From a checkpoint of a small transformer trained on Wikipedia.
Size: 13 layers, width 64.
Architecture: untied embeddings, normalized queries and keys, gated attention.
Training: a variant of Adam for these matrices, 85M tokens, 5202 steps.
Each number is 200 + 30 x the weight over its row's rms, rounded and kept within 0 to 999. Layers, rows and columns count from 0. The size before them is the row's rms in percent of the matrix's.

# layer 8 attention output (transposed), 64x64, rms 0.153, rows 31-53, columns 0-63
109,255,210,179,212,214,241,158,222,208,202,190,221,203,211,223,193,162,200,168,179,218,184,190,225,207,229,203,214,234,213,183,128,244,218,162,215,187,223,254,208,250,153,220,209,167,170,266,215,222,173,177,214,123,226,233,211,246,228,205,212,195,173,170,149
093,218,191,239,242,224,188,178,219,177,232,204,230,202,253,226,203,216,135,153,250,182,204,222,254,198,200,256,219,172,180,201,238,181,197,221,197,246,134,189,228,122,171,182,216,241,174,170,182,199,199,182,253,178,196,251,205,193,198,181,225,209,227,211,200
092,216,205,167,188,146,197,205,163,196,230,177,223,166,230,227,196,171,220,207,160,176,189,228,206,201,164,213,173,211,195,274,241,247,189,250,199,155,174,162,216,181,192,197,183,202,228,216,166,194,182,147,242,126,170,242,215,232,162,202,241,234,157,191,222
083,178,200,169,199,164,180,177,201,205,228,239,211,213,217,206,193,181,258,186,183,158,238,152,230,180,180,208,181,271,215,184,189,177,209,204,176,160,234,153,150,183,289,144,204,207,185,119,244,207,182,198,216,221,224,200,166,218,204,226,182,193,204,229,201
096,202,211,200,222,229,177,230,227,197,180,184,176,242,243,200,162,167,206,170,187,146,208,159,154,183,230,187,238,270,235,166,169,188,141,197,221,163,236,191,188,214,243,129,210,173,214,194,203,207,167,172,211,261,235,222,231,196,196,205,219,165,241,214,175
102,188,245,208,205,210,197,223,171,201,168,253,134,186,177,188,219,218,187,155,218,189,167,204,242,168,184,197,197,194,206,182,193,266,164,102,232,218,172,194,201,198,225,188,240,194,172,208,184,234,197,219,234,167,204,167,171,200,185,238,176,208,218,235,120
094,267,239,182,197,233,215,213,162,186,218,134,178,197,193,199,190,182,191,186,199,204,187,234,250,211,257,216,224,175,183,183,204,199,175,114,189,200,185,224,194,200,197,258,223,221,143,183,190,177,139,216,191,243,165,222,220,172,169,186,210,151,197,168,158
090,171,154,178,194,238,152,251,178,194,202,199,215,190,152,193,199,237,166,182,203,211,262,248,198,233,133,192,160,191,190,203,202,243,247,229,183,257,174,223,255,221,204,197,173,224,195,212,211,204,238,192,247,158,203,168,199,166,232,215,261,214,196,209,212
107,193,196,189,238,225,189,252,197,173,192,139,139,197,177,203,174,248,175,158,199,193,231,199,178,187,182,220,148,206,203,158,251,169,248,255,178,221,215,218,220,217,193,236,148,209,178,225,165,275,202,236,193,165,206,170,192,237,190,231,164,224,184,197,184
103,153,195,206,234,174,201,158,203,212,192,124,174,149,199,218,192,253,189,187,207,229,223,189,125,192,225,178,230,221,223,183,202,197,205,215,166,194,196,177,184,196,242,222,241,205,198,147,221,243,188,115,177,182,235,192,157,142,175,215,208,178,213,219,225
100,200,236,214,180,209,184,179,201,168,138,269,205,203,203,214,171,237,210,183,166,204,190,160,179,234,226,235,248,204,225,188,191,186,198,233,196,167,222,199,208,265,223,191,197,252,169,177,200,237,220,196,243,225,256,235,201,214,205,227,177,183,300,194,219
110,226,183,185,235,235,210,244,162,222,170,262,214,205,210,191,202,169,236,218,227,162,232,173,231,182,150,201,233,238,247,177,232,195,138,181,245,201,227,238,234,206,185,193,200,174,251,199,182,228,195,208,212,169,186,208,249,183,202,220,191,153,236,276,191
096,218,157,194,177,171,206,207,149,202,186,185,252,222,226,186,170,217,232,182,156,189,218,170,213,201,242,177,223,167,224,228,188,154,169,208,181,210,203,187,209,183,214,211,196,223,232,256,139,139,177,193,238,172,178,212,284,213,252,220,246,200,185,203,253
105,214,201,205,175,231,189,196,231,219,189,198,212,288,212,239,204,173,186,229,236,169,180,172,204,180,214,144,264,293,245,177,203,168,164,221,173,191,221,199,175,183,172,179,247,168,181,166,205,192,202,211,181,230,209,213,264,205,213,202,189,147,224,196,212
122,176,230,195,225,166,163,179,232,232,179,326,238,205,208,192,157,178,240,199,223,188,202,192,143,196,201,167,178,199,207,202,195,221,159,228,266,140,214,179,221,182,184,163,196,204,200,231,175,223,224,187,210,197,243,214,206,231,185,196,178,207,171,208,237
098,190,187,203,182,161,212,155,219,169,236,161,240,169,257,173,172,239,210,139,214,224,205,198,159,187,204,158,164,136,186,206,187,258,228,228,190,228,146,161,224,164,217,229,158,201,228,235,216,239,195,193,190,201,215,201,202,182,174,215,228,214,142,169,223
091,199,156,224,204,183,213,187,171,210,155,159,239,154,221,225,198,242,205,198,216,176,282,166,204,205,235,207,144,184,206,236,200,230,163,233,203,220,219,220,216,206,269,186,191,206,205,229,200,185,179,224,250,209,191,182,200,219,238,227,198,200,272,190,125
098,227,286,169,132,246,181,221,195,196,194,203,220,225,227,207,200,179,237,217,215,179,171,167,226,147,251,211,262,232,260,194,222,176,203,189,169,229,210,205,213,168,221,217,239,180,193,189,206,231,203,176,164,235,179,205,179,238,169,199,196,157,223,213,149
096,175,173,195,228,232,187,187,223,187,207,172,187,140,217,230,238,209,208,186,196,156,198,129,253,211,196,183,219,259,204,201,266,240,182,177,165,189,181,210,227,191,241,177,285,235,206,227,214,226,201,146,252,190,216,215,183,195,202,242,223,186,195,230,210
091,170,185,219,202,233,214,172,234,228,223,145,188,146,169,221,227,144,159,211,178,229,203,207,173,211,220,197,252,196,196,184,167,217,208,188,207,178,189,180,217,207,230,203,184,242,185,145,232,170,211,111,235,218,206,269,264,207,199,202,221,218,203,162,173
084,212,179,210,163,170,222,193,222,245,202,220,222,240,226,194,214,118,281,212,193,201,196,145,183,217,199,163,183,213,204,190,236,247,175,183,148,202,195,181,211,170,193,195,193,191,257,238,235,183,255,176,241,237,213,222,245,184,199,262,198,197,199,206,226
086,192,222,219,220,196,167,238,180,206,203,179,202,214,245,207,203,143,205,186,226,153,214,202,241,199,194,238,176,258,188,168,270,180,197,264,188,207,265,215,196,180,216,174,237,223,245,174,204,245,197,236,230,269,169,185,177,190,186,223,196,205,159,191,149
089,213,201,207,209,213,170,152,157,198,153,254,235,203,206,198,215,297,196,167,194,177,225,227,236,182,222,200,189,199,212,213,216,214,141,126,225,201,177,202,193,187,201,209,212,185,172,232,217,214,186,256,174,178,252,205,192,203,190,165,153,165,174,169,142
# layer 8 attention query, 64x64, rms 0.178, rows 32-63, columns 0-63
086,167,171,252,180,204,176,212,150,161,201,192,197,220,200,175,171,205,214,196,190,211,204,177,191,229,196,248,201,217,216,272,173,216,230,214,177,175,215,186,207,168,271,220,217,155,175,173,242,232,256,220,156,242,173,191,193,200,127,193,183,206,197,243,259
112,198,220,149,134,160,209,198,178,160,207,185,201,186,167,183,181,199,199,228,192,214,229,170,188,212,183,183,189,224,193,168,214,148,197,186,210,133,202,189,151,254,178,265,255,196,190,200,239,251,213,205,212,196,195,200,144,255,160,180,192,231,155,155,215
093,160,190,244,229,225,176,209,211,234,203,216,216,254,224,227,192,208,190,173,211,203,208,196,224,183,197,237,218,161,222,262,202,262,200,202,228,230,217,214,237,122,271,187,204,185,235,228,165,141,207,216,156,218,209,205,237,146,198,202,170,177,230,239,202
086,228,244,177,156,180,156,236,192,177,191,209,163,165,202,146,181,183,205,161,182,241,165,177,158,234,156,166,200,199,165,237,189,191,203,169,178,164,211,238,181,257,172,231,227,145,147,180,247,214,215,204,147,186,215,213,189,221,151,168,211,202,168,204,211
104,226,167,207,233,221,186,228,244,242,222,200,219,206,216,191,203,188,215,189,210,190,165,221,242,168,150,184,208,187,188,229,181,266,201,243,188,244,195,204,225,135,209,184,169,179,201,226,172,147,222,228,171,213,188,227,281,174,194,254,177,145,207,249,216
118,248,243,227,137,209,174,238,184,180,193,178,145,178,172,203,143,178,214,189,213,226,164,190,158,274,168,207,199,205,204,229,195,171,187,184,142,174,221,223,191,233,190,220,191,174,185,150,214,257,201,226,129,173,183,195,216,215,169,173,217,181,170,194,214
123,189,136,214,242,195,225,204,241,264,205,214,241,216,211,215,237,227,209,215,225,193,209,188,247,161,209,193,225,170,212,201,212,238,209,239,241,214,182,187,197,127,212,184,157,215,219,212,152,129,176,163,173,198,232,185,233,177,199,222,184,144,222,247,215
110,239,207,221,166,215,164,264,202,201,213,171,163,209,178,158,192,164,214,204,215,238,180,199,146,247,168,206,160,219,181,209,189,184,193,153,135,200,204,252,207,189,213,209,183,123,169,168,215,209,216,215,146,177,231,236,243,216,201,155,248,196,179,211,200
100,185,253,219,168,202,157,187,196,129,228,212,146,189,191,230,178,186,215,249,194,184,174,160,120,215,182,191,194,269,242,199,172,195,175,146,183,226,175,177,218,220,227,204,259,200,227,217,229,226,168,200,182,172,209,167,163,221,207,179,227,195,207,179,170
098,207,205,245,217,185,206,230,188,222,196,267,195,161,235,207,237,228,198,209,184,161,196,200,255,225,169,257,208,228,188,157,181,250,197,216,277,204,186,150,232,218,215,234,235,232,215,231,145,191,175,167,234,185,167,179,167,203,227,231,163,201,243,196,204
116,135,168,224,252,197,198,189,233,225,212,241,242,175,216,223,182,217,157,190,212,180,201,154,248,192,206,173,186,172,204,221,196,242,205,206,234,238,199,181,250,153,226,145,231,227,239,224,217,186,175,127,202,173,188,183,191,186,219,244,182,179,192,265,216
150,245,237,200,185,170,181,217,188,170,194,150,164,235,205,180,183,188,249,197,184,229,151,202,152,257,186,193,166,243,186,179,174,183,157,163,154,186,247,239,183,242,171,250,178,149,210,177,229,222,216,268,175,206,183,211,213,200,208,171,222,220,180,166,198
083,217,203,186,201,259,191,226,201,230,155,248,216,181,174,189,190,263,114,192,165,185,244,153,205,166,223,192,183,175,209,215,201,247,211,186,211,226,177,212,255,141,234,191,239,192,225,217,195,153,149,170,175,149,191,206,191,174,216,192,202,232,180,214,211
107,197,165,232,254,221,174,183,168,222,196,265,232,182,205,181,177,173,184,226,199,199,220,173,218,187,223,241,191,197,212,187,215,249,273,267,165,217,192,143,184,210,247,145,203,231,141,186,211,206,204,133,200,195,215,216,172,192,226,214,224,239,221,208,188
088,188,224,131,179,181,166,228,190,169,200,185,191,151,192,159,235,246,188,171,184,214,176,167,205,197,175,143,197,223,198,222,156,195,183,178,191,161,173,229,195,223,133,203,201,197,255,228,199,174,227,211,192,260,162,215,205,224,264,183,228,258,204,160,185
119,227,202,211,198,194,187,165,207,177,238,194,213,230,195,153,228,206,194,254,127,221,176,221,150,233,186,138,209,181,193,167,133,227,203,181,197,199,196,229,217,218,197,257,209,143,249,222,227,200,224,225,209,254,215,214,222,153,227,145,233,191,179,197,188
103,138,206,184,186,136,186,178,227,177,190,193,207,205,223,180,221,165,201,119,228,229,217,215,188,231,180,150,167,220,199,158,165,201,218,186,211,173,238,188,221,234,219,192,202,214,222,201,220,226,227,297,203,206,241,238,178,214,190,249,196,235,174,222,163
098,194,197,182,221,181,282,192,239,197,187,248,203,189,142,194,218,201,204,273,206,178,185,180,203,234,163,162,187,222,135,175,168,227,197,206,222,175,172,176,168,194,171,268,185,186,252,219,174,192,219,148,217,233,224,190,187,198,172,197,139,207,178,189,192
078,172,218,247,204,142,233,157,155,225,198,159,217,228,203,192,167,226,186,253,156,191,245,224,178,256,200,254,174,199,234,187,219,193,186,196,176,115,250,208,211,218,204,185,239,164,170,185,197,214,191,168,208,211,220,191,161,221,157,232,217,217,237,196,199
096,242,188,164,233,182,243,213,178,176,193,204,223,278,211,217,168,208,209,232,178,205,219,221,204,170,171,226,195,157,205,195,194,173,201,200,261,207,241,183,137,199,189,262,162,163,202,166,154,212,168,208,148,214,206,214,196,205,159,138,214,210,147,214,165
085,177,195,165,108,196,222,197,180,175,223,191,213,215,204,196,193,236,174,160,157,200,190,168,196,161,255,189,222,154,158,230,233,242,169,193,182,207,173,211,163,233,177,221,170,240,174,245,163,179,192,236,208,176,190,192,271,196,196,153,185,230,235,207,170
081,211,221,227,159,178,213,154,189,164,214,213,172,200,201,210,211,196,216,176,176,181,185,276,209,151,255,193,225,188,182,192,209,224,167,184,276,192,189,212,227,178,201,228,200,185,174,277,206,196,251,252,192,200,233,180,198,253,162,208,198,168,237,176,258
085,170,209,221,247,253,141,248,177,209,203,246,189,191,240,130,207,120,194,218,210,205,228,187,207,222,218,202,161,223,190,254,221,199,224,225,181,182,256,178,205,236,183,180,223,189,216,188,164,196,173,197,178,210,177,190,210,190,271,231,226,154,197,177,222
104,177,220,147,207,186,228,204,207,154,206,156,215,276,211,223,181,176,199,215,190,176,204,235,171,205,219,215,204,244,235,168,207,165,140,189,224,244,195,192,236,217,199,199,182,236,123,240,246,190,226,245,211,237,217,226,244,216,216,238,187,212,211,172,251
087,195,186,205,179,216,191,170,168,211,227,219,225,233,235,159,214,233,187,193,141,173,215,227,194,214,223,232,220,180,211,194,167,208,176,186,176,184,192,224,187,193,216,238,206,215,244,270,134,172,169,210,197,220,135,178,202,216,232,177,155,191,296,167,161
074,210,232,198,152,205,204,204,197,186,192,225,164,173,144,167,266,226,193,222,236,225,256,186,208,148,237,195,143,211,211,205,249,164,186,186,172,212,167,198,199,182,170,208,246,190,144,208,179,212,186,214,246,156,182,157,182,228,219,198,154,205,151,229,239
082,212,218,261,229,171,188,213,159,220,258,211,196,204,222,170,238,229,212,199,235,204,170,212,241,181,192,259,150,196,135,164,185,212,203,211,154,184,213,259,152,214,173,212,244,180,197,204,193,218,181,278,186,224,181,213,253,196,178,188,175,192,163,194,190
078,182,245,180,220,198,127,247,259,171,219,222,181,178,246,200,194,199,239,189,230,219,144,179,233,239,184,200,198,210,182,233,183,238,181,190,169,267,171,207,281,250,201,151,222,188,196,213,206,187,215,229,209,208,222,231,193,188,238,182,229,200,189,193,166
099,177,216,217,171,210,177,266,193,189,184,261,217,177,188,206,183,189,163,196,230,194,213,153,146,168,236,191,238,158,190,187,222,246,172,212,200,222,178,170,219,205,182,154,245,227,248,200,134,182,213,144,235,188,214,224,167,216,239,192,182,178,180,224,143
076,211,195,196,291,237,194,201,219,180,201,194,206,203,158,268,214,186,232,273,200,188,212,236,261,235,207,201,178,189,200,232,162,242,208,185,212,181,215,209,189,147,225,201,228,232,237,180,194,230,204,178,217,245,222,221,177,254,223,223,212,191,230,179,143
094,182,248,139,187,190,205,242,207,162,219,213,204,181,177,203,178,240,198,132,225,163,247,197,147,164,234,188,260,147,240,226,224,175,207,239,232,229,174,226,254,169,231,191,220,197,212,237,181,194,184,167,171,198,232,208,189,210,237,216,207,172,241,197,178
099,236,236,186,251,184,189,242,197,204,179,240,214,221,188,240,243,217,200,97,265,224,153,186,165,260,225,201,218,213,208,205,183,251,189,183,187,203,218,225,215,172,181,207,214,212,221,170,203,185,170,171,185,183,216,191,191,144,208,172,179,187,241,252,217
# layer 8 attention key, 64x64, rms 0.177, rows 32-63, columns 0-63
125,149,156,242,224,240,226,169,197,246,164,226,264,217,206,213,219,214,147,172,221,189,243,195,228,180,229,235,233,177,206,157,229,164,239,235,258,215,200,168,214,200,213,210,213,222,191,228,191,190,179,179,222,173,205,166,189,210,231,193,156,224,274,238,190
073,184,208,169,205,170,230,224,191,200,215,209,114,212,193,181,191,247,198,160,188,237,131,223,206,225,157,206,201,199,189,203,223,232,142,173,184,172,198,218,178,186,193,227,152,244,236,205,231,248,220,212,120,229,147,227,213,203,184,174,186,176,200,230,227
094,166,159,214,233,267,208,167,170,237,185,213,268,206,221,202,229,175,174,206,220,197,259,165,239,204,235,246,209,194,210,192,176,162,245,217,254,239,202,161,207,235,208,205,225,167,166,200,187,160,191,181,222,214,235,180,198,173,240,215,200,223,259,230,167
089,210,205,148,206,191,209,254,241,223,164,235,225,271,157,169,182,197,207,215,222,235,190,211,188,167,174,213,208,213,193,188,229,210,181,169,209,217,162,153,198,135,219,204,142,217,225,235,235,212,198,195,216,262,212,237,197,180,176,241,172,160,264,205,169
100,156,154,228,227,239,203,187,147,213,185,208,252,231,234,205,223,203,187,200,179,184,233,144,260,198,248,212,204,214,233,191,175,147,254,257,213,236,206,202,210,214,217,204,196,205,164,200,169,154,203,184,252,185,243,149,189,180,209,194,208,218,252,238,211
088,249,219,156,194,150,182,216,228,182,207,173,172,219,181,182,204,188,249,236,187,223,177,237,209,167,145,203,231,252,219,202,210,233,166,161,187,155,170,204,175,169,214,220,151,224,274,228,227,226,211,211,226,263,202,170,198,231,150,197,240,187,195,192,224
124,166,135,249,209,247,194,171,187,250,171,233,257,213,248,229,214,217,194,183,223,178,248,191,257,204,237,210,169,163,227,166,187,198,258,249,179,236,214,199,220,225,196,168,239,182,155,188,213,182,183,184,229,145,189,180,199,189,223,228,178,221,213,222,207
072,223,209,173,206,188,264,158,192,254,156,198,181,220,165,192,169,261,181,223,170,228,180,242,245,165,181,178,253,225,241,197,232,191,163,206,203,160,183,220,181,175,186,191,192,245,230,198,229,176,226,196,252,197,170,189,168,223,143,200,179,243,172,185,240
087,250,255,140,213,187,181,210,253,159,195,215,150,205,186,171,204,217,210,155,194,218,161,241,113,203,205,208,221,194,163,173,197,226,155,161,232,148,211,212,185,214,198,220,195,245,224,198,203,250,238,228,196,247,177,201,202,196,202,171,171,243,187,190,192
098,144,217,282,207,252,161,217,122,186,181,161,201,197,201,183,232,175,186,204,173,208,169,167,192,186,170,246,224,188,175,137,201,167,214,173,212,232,217,195,190,261,187,174,173,191,205,214,216,202,172,210,214,183,205,136,181,230,239,174,235,185,212,222,174
082,238,132,209,242,223,150,242,165,225,197,203,199,167,202,158,195,158,246,159,218,221,193,154,260,228,232,192,193,218,221,225,209,185,238,237,155,274,203,242,225,222,229,205,200,171,139,210,221,184,182,190,208,190,220,190,210,224,246,210,204,181,176,206,210
121,219,257,193,194,117,194,204,237,153,211,170,168,217,165,206,176,191,227,203,178,224,150,191,169,213,170,193,206,235,191,213,193,205,148,160,202,165,198,225,148,207,197,246,150,192,263,181,221,225,197,217,195,251,205,227,234,232,166,138,218,203,183,191,222
097,176,217,226,211,221,211,230,196,194,223,169,181,160,185,241,230,198,250,150,207,258,205,170,195,218,211,230,151,245,238,224,170,225,221,183,208,243,181,232,180,218,197,138,166,158,216,197,169,175,172,214,163,182,159,155,207,112,197,182,188,173,218,210,222
104,237,123,232,230,209,198,206,169,240,153,235,194,173,192,187,218,193,166,150,211,207,225,160,237,195,263,208,209,200,191,217,198,159,240,231,232,242,254,197,274,201,193,181,234,218,141,220,196,202,202,199,205,165,225,173,190,231,202,214,180,235,240,185,186
124,236,226,131,181,143,217,237,245,186,238,185,166,226,150,204,162,202,228,179,218,214,212,226,172,192,182,182,195,251,138,241,210,189,160,195,210,184,171,180,183,174,219,239,132,169,203,203,208,196,167,241,192,253,212,231,215,219,163,168,186,204,222,200,236
084,181,197,164,200,141,203,170,220,204,206,224,215,213,241,218,215,234,220,214,217,144,195,149,205,156,203,222,205,183,167,184,230,247,175,201,252,161,183,209,188,155,214,139,204,214,242,231,213,233,170,223,177,227,258,200,196,159,182,221,204,204,261,129,187
087,198,192,232,158,246,163,172,236,213,212,224,133,221,239,249,245,185,194,189,204,166,199,129,214,208,160,146,242,163,173,205,177,172,210,182,172,191,240,181,231,196,143,226,190,217,197,158,188,217,246,208,241,221,213,218,251,205,196,201,179,238,203,179,208
090,155,244,192,178,202,202,169,164,211,190,226,200,201,191,193,132,191,167,145,193,169,243,140,223,193,268,246,211,225,245,201,207,185,167,241,223,192,223,166,232,173,182,223,222,163,159,190,257,195,167,228,187,198,217,201,149,221,217,201,186,241,228,235,183
103,199,137,198,231,185,205,213,172,230,193,211,215,214,195,204,201,236,203,266,219,169,180,208,171,203,200,211,211,212,178,190,186,128,170,198,217,213,218,195,173,274,190,191,135,148,198,187,234,214,183,264,181,182,204,241,246,229,167,177,138,223,241,177,173
096,214,214,168,183,203,185,157,245,218,206,270,237,208,172,202,176,184,211,196,204,170,235,231,191,202,201,223,213,189,142,213,310,213,213,228,227,160,171,141,228,181,194,200,223,184,197,219,196,178,216,172,255,171,209,203,188,141,231,164,175,186,172,223,186
084,230,236,201,186,174,157,217,202,193,148,148,206,241,239,193,206,147,237,203,191,265,248,227,185,191,261,236,162,191,210,189,197,202,236,182,132,162,208,200,191,191,222,209,193,181,214,146,205,200,199,203,214,226,199,221,159,188,216,200,259,198,180,181,128
097,182,232,195,253,178,237,232,207,245,182,206,246,217,167,188,236,250,210,174,235,195,181,160,233,167,166,228,250,225,199,219,225,240,183,220,225,181,196,178,164,143,208,219,188,270,232,195,169,153,159,211,219,196,201,206,202,215,212,216,181,236,264,181,240
070,211,191,141,249,240,213,218,192,258,179,174,187,181,211,155,287,163,191,231,204,218,201,201,216,149,210,209,219,232,175,219,172,204,191,194,227,197,203,197,188,145,203,186,186,233,185,172,198,201,244,217,201,271,248,180,189,249,151,193,195,194,203,206,263
079,168,217,249,253,204,194,184,199,142,197,208,179,215,205,235,135,204,167,203,212,222,242,198,230,228,218,199,230,244,213,142,201,201,225,209,278,152,170,157,219,159,227,197,245,209,212,231,135,196,230,181,183,159,240,199,220,197,177,188,186,216,226,219,196
115,206,162,216,171,204,212,118,172,169,194,222,161,178,206,214,166,262,159,181,219,200,208,161,214,208,148,190,204,230,203,139,223,150,225,191,212,180,197,196,208,147,223,232,187,202,187,174,234,223,218,234,205,151,247,137,181,231,172,166,216,196,163,219,187
133,177,154,208,186,209,230,223,180,153,160,200,179,180,225,200,197,186,195,197,166,180,175,218,192,220,210,152,208,215,198,165,191,138,211,201,200,249,240,193,224,224,154,200,182,176,186,151,250,244,172,167,242,157,221,246,197,222,250,161,199,292,192,196,201
088,153,224,218,242,209,174,240,231,210,196,194,186,250,233,186,254,197,218,212,230,228,241,209,153,231,155,227,153,202,238,177,200,218,224,203,239,222,180,175,147,227,212,161,188,155,253,184,190,200,261,187,198,185,195,168,168,187,189,174,244,180,237,254,212
116,177,196,212,231,187,173,256,197,257,178,257,201,206,165,198,221,249,211,209,235,206,221,210,242,155,135,228,252,182,201,194,219,229,224,238,221,196,162,160,184,228,236,198,218,231,239,231,190,196,215,151,231,219,143,223,146,190,186,178,167,219,232,213,199
094,242,217,199,178,222,207,225,131,174,235,171,167,190,153,129,174,160,241,195,227,212,188,181,207,239,176,175,154,240,183,237,169,191,163,173,177,210,209,218,203,199,165,215,152,162,187,243,206,183,215,198,180,202,227,194,257,183,206,214,241,220,145,181,158
080,212,235,239,166,207,267,225,191,217,242,198,245,189,165,231,212,176,249,190,183,185,180,174,227,190,257,190,174,216,143,201,189,195,243,155,173,172,168,259,177,201,174,210,263,186,242,252,179,203,210,203,231,243,220,164,237,215,206,223,206,228,178,191,211
101,240,161,188,166,196,214,215,190,176,219,201,227,199,193,244,233,152,230,226,227,220,167,217,178,216,223,209,200,213,159,160,170,203,127,168,142,237,230,253,162,221,172,251,171,166,171,194,204,226,227,197,214,240,185,210,265,185,242,214,184,204,163,191,238
094,209,208,171,198,175,188,237,210,203,197,238,247,175,178,153,219,255,255,237,183,204,204,206,224,179,166,216,192,180,144,247,187,262,197,222,191,156,131,216,227,196,208,135,136,216,187,179,162,190,214,174,195,243,161,207,166,173,177,201,213,218,195,201,225
# layer 8 attention value, 64x64, rms 0.157, rows 32-53, columns 0-63
095,191,213,205,227,215,140,164,197,189,204,232,222,184,241,204,202,173,178,192,236,190,187,246,194,174,179,215,233,220,195,185,241,211,207,179,243,196,171,184,202,160,202,194,192,194,201,148,142,220,220,107,178,120,237,226,171,225,210,214,246,177,209,226,144
094,173,174,186,192,194,156,234,204,253,229,177,212,210,219,231,158,165,180,223,195,230,175,249,189,250,154,211,236,257,161,200,266,199,174,215,220,167,167,179,158,217,156,152,210,169,200,207,218,200,235,130,191,214,159,176,231,198,188,193,236,175,193,185,213
081,164,204,168,167,183,204,202,158,215,202,227,230,218,223,204,205,224,222,215,192,204,195,192,200,194,174,244,153,227,295,232,164,192,165,188,167,209,203,189,233,198,236,215,269,182,271,176,228,198,219,198,192,221,154,167,167,198,265,207,187,159,228,236,222
086,181,230,155,230,242,217,161,207,216,188,212,251,182,245,188,144,199,193,174,189,197,195,152,145,225,269,204,203,204,215,210,192,174,182,225,172,228,196,178,204,192,199,203,225,212,227,191,197,227,116,203,213,241,169,228,212,125,253,251,205,203,228,200,184
111,136,196,212,196,238,137,188,203,213,190,230,200,192,214,197,217,209,208,134,198,177,223,214,219,152,202,157,148,174,185,226,250,229,174,204,247,221,170,232,230,243,189,201,252,190,194,270,239,213,230,247,212,203,209,183,200,243,206,222,233,224,156,224,177
095,210,215,227,199,206,195,250,169,223,209,221,211,244,199,239,190,222,174,128,224,161,233,229,200,184,223,133,214,159,150,158,184,158,187,216,255,209,197,247,206,218,171,183,182,199,202,160,158,212,181,203,167,230,194,249,222,227,202,175,220,227,179,228,135
084,217,200,173,184,213,216,187,181,220,170,200,200,205,176,206,163,204,120,269,234,213,141,194,220,188,204,190,204,258,186,221,240,208,203,152,179,147,172,216,204,214,252,200,193,208,164,236,142,225,208,232,223,180,210,188,210,255,240,236,214,247,165,161,205
105,241,178,164,211,196,214,235,166,209,131,165,176,164,184,179,206,172,169,117,164,191,152,194,210,177,227,186,181,235,188,195,221,182,190,180,206,166,150,178,161,194,202,151,199,177,214,250,219,172,223,251,250,182,224,230,180,212,198,212,169,216,177,171,149
102,220,183,198,221,162,251,212,198,198,146,180,216,157,242,202,228,213,190,220,217,188,169,195,204,166,191,200,194,215,184,224,219,219,155,225,113,208,192,242,184,135,201,178,152,186,203,170,219,185,133,249,233,210,183,218,211,219,168,165,205,180,182,264,242
090,192,238,210,285,194,244,149,245,185,175,221,236,165,208,195,191,225,163,228,161,215,245,203,216,182,232,216,206,193,221,195,184,234,181,225,154,189,226,203,221,214,162,224,221,232,240,245,181,223,215,180,255,192,165,182,129,205,220,187,176,161,246,192,205
103,185,202,199,212,266,188,226,185,206,205,220,212,181,252,176,189,196,174,224,183,244,251,155,157,223,217,214,213,221,201,173,269,164,218,154,253,256,222,216,193,246,207,232,227,197,202,219,221,199,210,243,249,210,248,219,231,218,234,219,164,244,236,223,210
099,208,220,200,199,214,161,247,232,259,198,193,195,186,197,172,187,186,156,246,182,209,241,266,180,213,169,205,197,231,172,149,187,174,226,229,204,229,210,175,144,159,164,182,183,212,212,199,120,199,190,187,171,207,162,227,194,197,232,256,216,244,215,155,238
100,177,233,184,200,203,196,173,197,177,198,199,217,215,223,181,184,181,216,234,203,233,241,179,201,167,233,178,210,175,212,179,201,151,211,194,170,215,253,182,193,155,223,263,202,167,202,157,179,221,158,220,224,240,238,177,174,109,197,197,243,224,266,233,139
117,175,194,158,210,198,174,177,236,171,196,190,191,205,218,195,169,171,196,172,194,221,239,210,189,266,186,267,199,209,241,261,218,232,226,215,172,212,225,173,227,200,194,164,222,230,221,280,201,189,217,185,261,194,184,194,196,151,188,169,204,190,258,200,273
093,224,179,172,208,181,180,192,160,212,192,135,165,177,178,198,213,192,206,174,213,153,225,255,186,203,161,221,168,241,171,268,215,200,184,203,159,196,159,190,175,199,149,117,173,234,180,160,149,204,194,168,190,150,188,194,208,179,209,192,194,205,162,194,252
092,183,154,202,246,228,187,143,171,240,187,180,182,168,196,194,209,240,139,220,179,109,228,210,170,194,174,200,167,180,190,181,217,226,237,197,217,219,196,158,191,195,260,206,188,212,207,185,203,242,204,199,227,233,138,226,181,190,226,224,139,172,201,154,207
092,214,212,211,206,208,211,194,139,199,165,214,269,241,205,218,226,190,190,203,170,181,262,182,195,176,190,179,171,157,220,247,160,210,176,186,251,234,217,200,215,193,125,241,184,175,205,194,211,186,213,199,212,261,243,130,222,188,245,216,218,179,204,214,151
098,165,225,228,201,207,201,187,159,193,139,185,225,177,231,203,216,152,190,270,226,145,174,236,210,195,220,173,210,246,239,177,245,221,213,231,196,154,233,216,213,185,211,211,263,233,199,163,220,241,236,189,227,224,219,227,241,225,218,230,229,179,163,246,189
089,197,182,208,170,219,218,141,251,173,238,213,195,228,255,233,200,204,216,226,215,207,177,186,217,232,191,195,219,244,187,156,196,217,175,238,171,163,251,181,210,182,187,205,139,228,194,144,195,207,156,171,209,214,189,238,176,210,233,176,182,206,150,263,131
086,167,204,248,208,196,177,177,192,148,226,178,209,206,196,173,212,176,202,222,170,185,264,227,198,229,150,198,180,206,209,216,194,232,253,184,130,167,269,185,170,255,206,212,209,239,203,133,208,206,175,224,236,190,171,178,229,160,252,235,214,228,192,210,218
084,171,180,222,189,181,198,216,154,184,220,206,236,210,178,157,162,165,221,154,176,83,184,168,166,218,227,225,195,216,233,204,200,207,196,161,242,169,193,221,203,164,251,218,220,223,215,202,209,203,195,197,249,210,180,157,225,214,234,231,176,177,236,205,143
092,205,166,162,201,216,146,208,124,210,196,195,186,198,203,171,186,238,179,213,193,162,252,222,203,158,198,189,216,172,212,209,189,218,213,225,287,243,189,232,234,200,224,158,246,226,234,219,188,208,208,240,184,185,224,189,177,170,186,122,248,189,207,157,214